{
  "norm_eps": 1e-05,
  "positions": "learned",
  "init": "trunc",
  "schedule": "wsd",
  "steps": 3290
}
Each number is 200 + 20 x the weight over its row's rms, rounded and kept within 0 to 999. Layers, rows and columns count from 0. The size before them is the row's rms in percent of the matrix's.

# q: layer 3 attention query, 160x160, rms 0.0873, rows 53-62, columns 0-159
# k: layer 3 attention key, 160x160, rms 0.078, rows 53-62, columns 0-159
q53,119,182,207,171,207,193,191,239,169,205,214,168,173,219,192,183,213,191,209,201,216,190,224,238,191,207,220,201,201,250,183,211,210,175,192,166,200,213,165,203,201,180,174,171,209,173,205,184,221,212,185,193,227,202,202,247,162,193,228,206,191,194,221,187,192,190,214,229,176,204,187,198,181,214,206,210,165,167,190,188,195,229,151,190,232,200,196,216,217,189,185,206,211,190,193,195,184,196,212,209,211,224,194,214,175,187,181,208,220,142,223,207,219,233,183,208,207,207,164,193,208,197,189,172,183,200,220,197,221,219,204,259,209,192,226,214,193,194,218,178,167,204,196,222,197,188,208,227,183,178,209,231,212,208,237,186,197,215,155,181,177
k53,104,182,214,201,214,233,218,246,237,186,192,219,189,194,215,181,175,180,207,210,165,210,209,204,210,215,198,193,194,189,199,170,201,187,198,196,188,196,238,165,210,196,182,220,225,141,176,201,174,199,186,222,216,178,188,209,208,190,198,235,201,197,206,172,204,207,209,224,210,192,188,196,175,194,186,220,199,192,244,198,173,163,209,208,179,213,219,238,218,208,193,189,191,228,182,172,223,174,201,208,201,230,174,169,162,221,193,195,168,200,221,195,237,214,214,213,230,220,196,166,181,183,175,208,189,215,198,173,190,196,188,188,177,172,204,176,238,231,237,193,211,200,197,180,204,212,186,237,202,193,200,234,174,236,213,207,215,217,229,177,227
q54,125,201,189,188,174,216,201,171,171,209,169,228,189,174,205,214,198,210,219,187,214,206,202,189,192,219,209,217,217,214,212,206,199,206,213,201,204,166,197,199,216,246,189,185,161,193,209,194,203,189,166,158,205,194,184,216,203,186,220,221,209,191,203,201,200,192,188,191,191,180,166,174,182,207,192,197,208,207,211,200,205,220,205,222,218,177,178,180,184,222,237,236,178,217,207,152,209,200,220,217,200,229,194,232,197,184,249,176,241,193,229,140,211,234,196,200,186,218,188,197,191,215,163,179,191,163,204,178,230,228,239,220,206,184,216,173,220,205,193,215,236,179,201,194,185,222,209,188,196,201,234,235,202,201,188,241,207,169,178,217,186
k54,113,171,200,220,213,222,196,199,176,209,185,184,255,203,231,209,214,204,202,210,217,206,197,176,225,209,213,187,215,197,212,194,194,216,215,209,218,177,175,206,196,212,239,211,233,185,178,215,206,221,192,210,201,207,196,193,192,232,215,227,192,206,165,186,184,217,188,226,153,186,210,201,179,175,196,225,172,215,226,209,209,180,217,205,222,202,174,189,180,190,184,196,178,215,201,185,229,194,195,208,200,166,155,178,189,162,215,181,239,183,208,183,230,196,190,179,189,208,191,170,192,201,192,198,176,177,208,180,237,190,213,175,208,188,221,204,227,187,211,174,245,172,190,145,206,223,203,198,172,176,233,193,197,231,248,167,196,200,216,225,176
q55,119,214,218,211,209,205,246,198,212,214,221,208,179,236,189,180,186,176,190,173,178,243,213,239,199,214,216,222,242,177,222,217,208,204,213,189,199,172,213,180,169,161,215,193,173,186,200,180,183,232,178,188,201,193,202,192,232,181,206,174,200,201,230,195,214,188,195,211,188,205,190,203,193,223,172,171,216,198,202,195,207,209,187,179,207,218,189,196,196,205,180,211,180,215,231,200,231,172,217,220,196,187,195,203,234,219,175,190,221,183,161,181,180,170,136,177,179,221,198,180,195,220,188,220,202,215,209,217,214,226,184,179,214,236,203,207,183,180,208,236,182,233,182,231,183,171,225,196,192,198,235,214,193,159,186,173,216,196,183,209,191
k55,111,219,212,213,181,226,188,205,201,168,199,201,173,158,164,201,195,221,188,205,200,196,184,235,220,206,176,212,233,229,238,205,185,160,172,196,227,192,201,231,212,228,209,202,178,193,224,222,225,200,220,216,189,235,233,168,252,162,162,192,177,190,203,242,190,181,178,221,205,206,208,193,199,226,231,217,208,228,203,199,220,175,232,202,207,181,186,200,182,223,204,211,185,217,191,184,199,220,208,202,196,189,194,217,201,216,154,202,160,229,187,218,162,187,215,191,207,199,212,184,229,193,202,230,188,200,204,200,171,166,214,165,188,215,195,175,186,189,222,209,194,153,194,220,194,202,206,203,202,234,224,199,186,191,180,195,222,212,188,221,194
q56,128,200,157,198,218,192,192,222,196,225,154,240,189,201,217,200,172,227,187,203,204,193,153,200,207,180,208,210,222,210,220,165,212,218,195,167,212,182,236,200,216,196,174,202,212,234,180,179,190,221,200,183,214,199,174,216,186,194,191,176,190,195,184,210,229,215,235,206,210,213,200,220,213,206,203,177,238,180,205,212,203,248,167,206,178,205,234,225,178,236,208,210,217,199,201,156,206,209,155,202,144,223,190,209,190,213,216,172,181,183,200,231,248,153,174,181,213,202,238,176,185,186,214,207,192,212,196,203,179,166,193,176,217,209,194,181,211,198,206,205,202,203,204,208,170,204,209,213,210,204,208,182,204,211,213,190,185,210,230,211,207
k56,105,199,199,212,175,173,180,208,167,199,212,193,216,176,172,194,199,174,196,206,189,192,183,193,189,210,221,205,220,171,173,195,193,184,175,187,208,189,242,169,214,235,219,228,217,246,166,202,218,193,198,186,215,163,189,201,166,229,159,220,177,222,215,198,204,218,215,213,208,191,197,210,226,178,172,211,201,167,240,229,195,202,194,212,214,215,232,266,180,210,224,195,239,221,204,190,212,235,211,236,214,190,206,244,202,181,179,206,191,178,188,209,199,199,166,214,188,175,197,191,197,182,203,196,209,173,184,210,182,190,236,205,224,187,185,187,173,195,175,197,197,204,175,207,204,233,197,184,220,183,222,208,181,191,198,162,194,234,212,195,187
q57,118,218,201,199,204,213,196,188,176,209,151,190,214,203,226,232,174,216,210,195,200,201,183,196,230,225,206,209,195,186,207,189,229,197,172,190,190,196,245,193,212,238,205,190,201,190,187,185,178,184,193,197,198,192,173,231,209,229,218,179,176,183,195,198,203,188,222,220,182,177,214,183,214,143,212,243,216,172,226,218,185,211,226,241,207,204,207,177,201,191,189,243,171,196,148,213,185,207,164,203,194,200,210,245,172,184,209,224,203,211,163,208,241,190,234,178,176,195,221,173,193,208,174,195,221,202,203,196,220,198,208,216,210,166,179,196,211,173,238,220,209,193,188,175,201,178,216,216,190,210,207,204,182,184,241,197,181,165,199,209,208
k57,116,191,176,166,185,224,216,205,209,216,203,197,211,223,192,214,176,227,190,215,220,183,182,173,219,199,197,196,187,198,184,208,178,239,168,203,207,168,187,188,234,180,200,183,216,205,218,193,189,229,169,179,167,217,194,237,194,238,179,212,189,175,187,226,180,247,196,176,234,184,199,207,231,200,211,206,206,171,231,190,196,159,172,190,208,230,237,193,206,190,242,203,190,237,194,177,203,210,221,244,212,231,190,231,182,186,187,222,215,204,219,197,221,209,188,166,200,191,194,189,222,209,215,218,193,184,192,184,204,218,153,223,207,202,195,195,167,184,193,182,243,178,177,202,192,206,214,211,188,169,217,163,215,190,224,184,200,187,217,215,183
q58,118,206,230,219,214,209,221,207,173,186,205,202,245,204,209,182,218,216,210,176,174,202,206,208,213,182,194,181,186,168,195,213,199,147,208,210,189,188,220,176,182,163,201,198,178,212,219,165,196,233,216,174,181,201,186,242,197,174,168,167,198,178,193,240,237,195,214,204,175,218,198,197,166,198,206,178,189,194,195,223,199,197,210,203,207,218,202,175,194,228,203,213,187,218,239,153,205,202,238,217,218,168,216,198,179,188,175,186,170,213,217,215,209,185,208,174,210,216,202,190,208,223,207,194,239,219,215,205,213,204,223,175,236,180,215,199,245,179,181,202,181,212,229,185,212,205,211,177,160,204,212,190,172,248,173,193,205,213,180,208,202
k58,115,199,214,186,203,223,187,176,212,191,259,199,170,205,173,221,198,199,201,201,185,186,179,193,204,225,229,198,238,172,168,204,203,155,189,168,180,176,189,193,211,188,196,210,198,215,209,233,197,184,212,199,177,214,199,167,206,173,243,213,180,205,201,188,206,210,202,220,216,217,207,199,154,208,218,208,168,195,197,176,191,179,174,187,224,186,183,218,179,251,195,235,233,235,218,206,214,213,183,227,207,192,190,202,194,180,188,220,245,172,169,216,223,221,186,180,200,191,174,198,193,194,187,179,214,223,183,180,222,195,195,217,220,262,188,216,206,184,205,170,190,175,191,183,207,204,205,197,190,216,229,222,198,202,196,190,244,176,170,189,211
q59,123,222,193,210,214,168,207,180,196,179,151,199,208,210,158,193,198,218,174,250,204,181,198,203,201,232,204,216,201,252,155,237,181,180,203,227,204,215,206,160,184,202,225,227,209,204,181,237,212,196,235,199,195,222,182,213,199,223,188,205,193,228,213,196,234,168,212,165,183,187,208,225,168,206,176,223,188,197,179,221,215,178,202,169,212,174,197,201,177,196,195,222,169,214,176,202,206,200,200,203,191,193,206,192,194,205,189,183,232,170,196,233,212,234,224,201,219,225,206,188,164,193,206,196,174,228,193,224,180,170,201,211,219,164,224,190,204,190,229,185,222,176,190,204,183,192,172,177,234,199,186,225,186,217,201,218,220,215,206,190,197
k59,117,199,202,179,200,202,199,220,209,220,214,206,183,169,229,205,179,206,227,207,221,180,214,215,179,215,213,195,196,215,235,163,225,239,210,175,219,211,189,206,190,225,180,205,189,185,193,186,153,186,154,193,187,201,213,209,190,215,239,193,205,214,201,200,196,238,186,196,186,199,197,223,201,211,207,196,190,211,191,158,196,245,203,194,199,179,206,160,235,196,209,221,221,189,185,176,193,176,202,181,194,216,190,191,241,176,222,178,239,214,168,141,239,193,205,204,181,214,175,162,217,234,209,210,192,216,213,210,199,223,201,183,223,191,182,166,228,203,188,194,191,247,222,168,221,181,202,194,177,226,209,219,208,205,186,168,179,193,200,216,186
q60,123,225,215,206,189,211,195,232,195,207,223,214,213,203,213,181,214,207,214,221,226,216,202,188,215,185,197,205,153,174,185,193,179,198,209,237,195,253,191,237,235,191,184,218,249,179,218,203,183,204,170,193,218,209,216,187,207,212,221,198,198,217,182,175,176,184,178,232,195,183,202,196,196,230,200,214,218,204,166,176,197,195,249,222,187,214,185,235,196,207,170,192,167,174,180,195,193,185,192,188,211,194,202,215,219,204,223,227,169,195,201,205,194,183,206,146,200,171,164,166,178,214,164,195,218,199,223,191,206,202,193,161,222,237,204,235,162,197,198,225,228,188,227,180,206,182,211,186,192,207,194,226,215,232,180,199,183,196,202,209,183
k60,114,218,210,210,214,190,238,204,201,174,240,212,204,185,189,222,217,239,176,231,180,205,198,192,191,162,213,158,163,228,206,245,238,201,193,217,216,230,170,216,199,213,178,192,244,209,187,227,180,172,191,190,211,199,190,165,215,242,192,208,195,177,211,202,233,199,200,153,214,174,183,204,181,194,197,210,204,170,199,178,199,224,182,183,195,196,180,205,177,237,210,196,207,211,200,182,204,224,187,166,188,171,212,188,167,232,232,186,223,197,201,166,185,215,190,203,236,182,168,187,187,179,234,184,219,187,202,176,194,182,199,208,213,196,190,208,212,179,184,200,201,189,201,204,184,197,200,200,228,147,200,198,196,233,205,205,205,202,236,191,220
q61,140,192,188,203,200,199,175,171,185,197,192,187,178,193,190,201,216,189,212,180,246,184,195,207,206,165,198,193,218,197,185,197,204,164,198,227,211,227,219,225,211,238,211,196,216,206,198,204,214,167,185,185,178,219,204,207,216,162,251,191,184,224,180,188,210,199,190,206,206,177,204,199,185,196,218,158,234,204,204,203,196,167,194,167,261,182,175,198,211,180,241,193,192,201,205,203,225,233,218,187,206,216,184,232,173,217,195,179,190,202,211,195,188,232,234,198,204,238,181,213,196,209,151,182,233,180,162,163,175,223,186,163,185,198,197,225,206,184,185,218,239,220,181,217,194,208,196,230,189,198,214,219,234,178,198,200,177,199,203,191,214
k61,101,205,228,174,215,210,204,177,191,214,223,218,173,170,206,223,198,173,182,201,221,229,177,208,187,212,193,199,255,215,202,189,224,213,248,175,233,220,221,190,176,210,252,194,179,213,215,199,220,193,178,238,172,180,187,197,144,178,198,222,212,186,220,171,177,234,219,226,173,228,199,193,219,206,218,191,189,211,177,219,186,170,181,191,205,192,173,209,175,199,209,190,196,202,210,198,201,199,171,217,175,187,196,202,237,200,186,200,177,206,215,203,215,220,180,226,186,184,178,203,202,217,207,171,202,193,202,215,237,184,180,156,168,200,225,195,197,193,210,184,191,212,228,180,196,196,220,223,186,185,166,189,241,211,225,193,159,200,192,197,201
q62,128,195,210,209,217,178,198,218,223,176,200,214,194,181,168,227,194,203,198,210,164,189,205,173,196,195,187,211,220,188,212,224,159,197,203,191,209,181,194,198,202,201,206,210,196,225,207,177,144,200,210,204,176,198,215,140,188,198,178,202,201,229,223,228,244,253,219,194,221,190,189,209,183,170,201,175,189,220,233,205,242,226,177,242,229,191,201,179,177,173,193,209,234,177,173,194,203,231,200,200,196,189,202,192,211,188,202,187,204,200,222,232,198,169,190,228,204,183,199,236,195,215,231,230,178,201,214,195,187,170,193,179,185,200,184,190,213,207,227,195,188,232,188,170,230,208,218,193,197,187,173,160,184,165,231,185,214,189,179,196,199
k62,108,214,189,142,205,180,194,170,176,232,190,175,215,201,205,190,204,181,207,241,212,200,223,265,201,195,173,216,220,209,205,205,185,167,194,216,158,162,205,182,192,226,253,185,171,220,203,171,192,211,206,220,214,230,205,189,211,213,176,187,202,165,202,178,216,200,211,217,169,195,218,192,216,213,208,203,199,189,190,182,226,188,198,199,183,168,218,173,224,172,233,192,201,193,165,183,196,197,189,212,185,192,217,200,198,177,203,200,177,202,194,184,198,186,241,189,176,178,193,177,177,203,213,224,216,227,217,230,209,210,198,230,204,161,193,216,228,222,203,201,195,234,172,193,208,178,226,211,171,225,189,184,188,217,204,248,192,201,214,203,187